Weights of a small GPT-style language model, trained from scratch on English Wikipedia.
Size: 8 layers, width 896, 14 heads of 64, MLP 3584 GELU, vocabulary 16384, 92.2M parameters.
Architecture: LayerNorm before each block, learned positions, no biases in attention or MLP, tied embeddings, capped logits.
Training: a variant of Muon for these matrices, 1195M tokens.
Each number is 128 + 32 x the weight over its row's rms, rounded and kept within 0 to 255. Layers, rows and columns count from 0. Numbers have three digits each. The size before them is the row's rms in percent of the matrix's.

# layer 5 attention query, 896x896, rms 0.0226, rows 781-791, columns 384-511
096:129119135111113108155137105093134087094165176113136116136133130120123156155091184145140107142081140058215100123119133079093086142096165161165064121136174173131180156145161175126137108114069113116120119132152135127144099127134083170097170066160146114164177143143132141111083150152121082142197154141170112170149139170140126117084151072110096089130115117137131166108121129161134127177176
096:106109128040120097175100082149118130131080132123097156183143173097095142148118076085107161097113123138063130113135104074153158133113129117205137112113158143102140079113126170162033134121129125162145120197102109180141118162180105092096137111141160127121214136106137125121152144088113108078126118119104149144097159071064055160128132142144140116142137081193163100125123133120092061091139
095:133075127140098156138121162085113143119116143137086172129156070119143073141179101105192147179168127124105071153100184132120087131157115110115131168165138129152116135144140108160128122146088115115149079134130080162086089098135087154110124168049124119110177129108152170091166132155136176170133140149103100141103163112144091150085152179133135133152151176085117151135157181139184142133123
098:164118203128105108156135094098127113193105070116105089120152115135160135117132116114162152147136130130118142101133087100143077158145136135107162122132191106162140128182132080128098090169136188192163115112078158133117118136130130095168128083074128096112112106078124133135089098122132154134161154161118183148112173068097090087132092104140193119134082160125116088058119125098149157153182
097:132106164172115140173165115097150128117097138146118118132198088106111164139085085159120173145101149114111109114096115137105144099103088157144145110134107195124079111154133122101139132094137113155100135158152119154150178108141152177139155049203123151144095138144139088154103180120103119125131119176126168110111173035141140116137148160123176151152126124084103084101190120112144072179129
099:088119220068191151129125100122120145098121101205071146099112106085104175136136129119144142087154112161121076121081131074167129131134132149176105186112111076112155184135124100174152146189179142112111161121153148145129120090135123111073151140115136123088107096138087155172175154161096111172128119198094184099116123127071096137148116127137160069079067080093124146156115094099145117155189
103:162114128150148110110164125068138129174148112077150142129091110158139143112080121178122100057105137119085111116167046163107149148167134082173150143142094183162169125144112113082115148114169166129150167153106103159160186155187138102206200173162154115150113188110167169137165095165197127153158175130128115059123124141139133077098107109125134154107117091133117127145157142166109179103165
101:155142160156144121085112114130127159162122137158106096151124128192182148112123158118137134140153118157176117117158137127134141132117151123085150133095118170083119106128162153130149116139105157101063170113151189107100098141100125126137175137141105142131150061140115192113146159145107117159135165144160132109103138058121119135122124181074149173140125113182139133151121229124114072114174
094:092123138175127132091134082165090193097122051104165113062148146152165199127171082152112132169089114135184141120133148158134155163199084102146164121143170084102136165103107145047174146121116183144107106072085052114104180141131155087122090127140158126165135150133103143188165147096123111114135079134159105169108088194193139154116166136088158123159090129161098068163179099147139141052097
098:050076154109155200147069099181127200138127139089085164098119101113100083124119178106120083078097158215115107112179073154172180134139110172127151119147130087153101150141156138199160143127154187155129106157119113174147157106115146065128111133122087153131162125109133166159140096123151143061136143175147138066166054163098093170131141113139082155152161150130128114146096126110098119064178
099:068121109159077139163119088130122106152198160100091160117161131104105150116090181147100124141133114174129080109109146160101070099109117117101145144090159169175094144151134097133164097140130109142026167096103162118214142138092217102128104051139078082091116158111083040152134148145158109150072066079143132093113138143136081079138132095110160137104129138174083108161107163116122144131152
# layer 5 attention key, 896x896, rms 0.0226, rows 781-791, columns 384-511
098:067122155140094109133156143127114120103066152105123132101088171134215169169143173122162078113154135085167071087115196117107086139114106082114090141060137119152159098128143145146141101147132085120101132166080124147153122145130078212155148117125113081100169125152088126146156149145170117116139131075224099146118105114133101028154079144099117153136145163135087146169148151175060125124110
095:199096138154171144173110127230144127096129166079138145156092163132158116115207118130118143129156144111143160178152121127151103118108161128129007124194173128148104118070153159092147129098105130090102154120116156132121148113109123061125188071115127151084148100112131117132169108122129130136092058174164150105122116063131123163141143133126151140127104154107178120063097089130051082130108
088:096095148094059143156105101060141188149125077101135130083147167144100065149167107095105180065122096109151090162110064109129109126134141172129139104091134105079113067151102142131101081135101145159115120173136105160105174136116087135146107144119113205139075179138160115097124184156145120097161137118172097142121073136118106156152087151125110158153116145062143135108096185116153153203150
102:144126152095123195142157141099171131136159136101115117138158108154118137144171142115144123132110145149129122134117089157129095161140081126117127121104090130159145140107136144162045188075128139147073076122124121133153155086134110155070131128135148155157118187101156175093121120097110189144179117104087099135102112132177114089097131114074145074133168140187121104114114141110171181140092
100:101148140143127112152164156150123190102128119119191170093098127101127070117171168181138168120014161126047098050087136110166153154108129093113188108099124128117115119108160170143128130181171150142164109150108096152135125117129197138174187108144140139075146120142159160143104135145108137152137141135135182107084124168132126126198098163097136170105154110117113144113159116126117087171103
098:107196154138111088120146110149088098157108094125128141127134160112125116200115080136110105143164052092142192146138140188091152112185125153086132151142114115132046081131171144138177121192142112091076097124147077173138115088110126107127123121142143097133148133138081162149083101157145125110127102111155090086140024137051148100111097057095127111076133140103100166085154123174086044101167
097:122173148082172180071171155091086156142136103119091155124117165167105090107160154120159156205102140121112132160148128084140115179136111172132110110087074102099135098135116137049098145158114113188129152166111162115136135130116125168139153208174169161128169119158127153069119121170160094123174172187161091137157166146161152125113165185151156151075139141165150189093071132177203098139089
095:158084112091182134142089095119148173114171161105079094098139152141116073133101125128122143108175119173154178165129177183184162166108118046145136118049136165062117137123092120137081150132064108115130096088136087129142153145134114137105128150135193080139105165149098098128112195100194169144147105144140161130104081111086139099177122023140139066140154143114064094132165052125152042133238
099:145084089123155072153143162074173143104167086103119179120155131119113171126120137108112152131119119205092106118094109085164129078106167161169161125131132110172140150129100157103062111155098124134121086124058112124178172132114159067111131150088132126099084182129077167112108144152088125136119127119129107109162102121146126157154110094129101170130105134150111149162124151096074119064106
099:098128145120106069172145183120073143119087095088132055166109137200038084133098157136129129148165133110070116104143150139130133129136171102110114109189156133146130151173127108151125166139090177184153147100135103163093101191119152141116161057120059155094177141141144071109151116118160169104147106111098139139156097148102126145118078084123096142098143161151144126166133071096177129153095
099:106123101138166124171134131140102107173129096135174142066108150186146129190120149154141161107108132078092117127151143120126105119139136087117143122147099169127134119084131145151068108180120090081082145109127181156153180100116122150105111094127152102156139153147154103090136078180143180119149109119154083140170131133150140120108111157143164136119143133097098156130208109180153158097107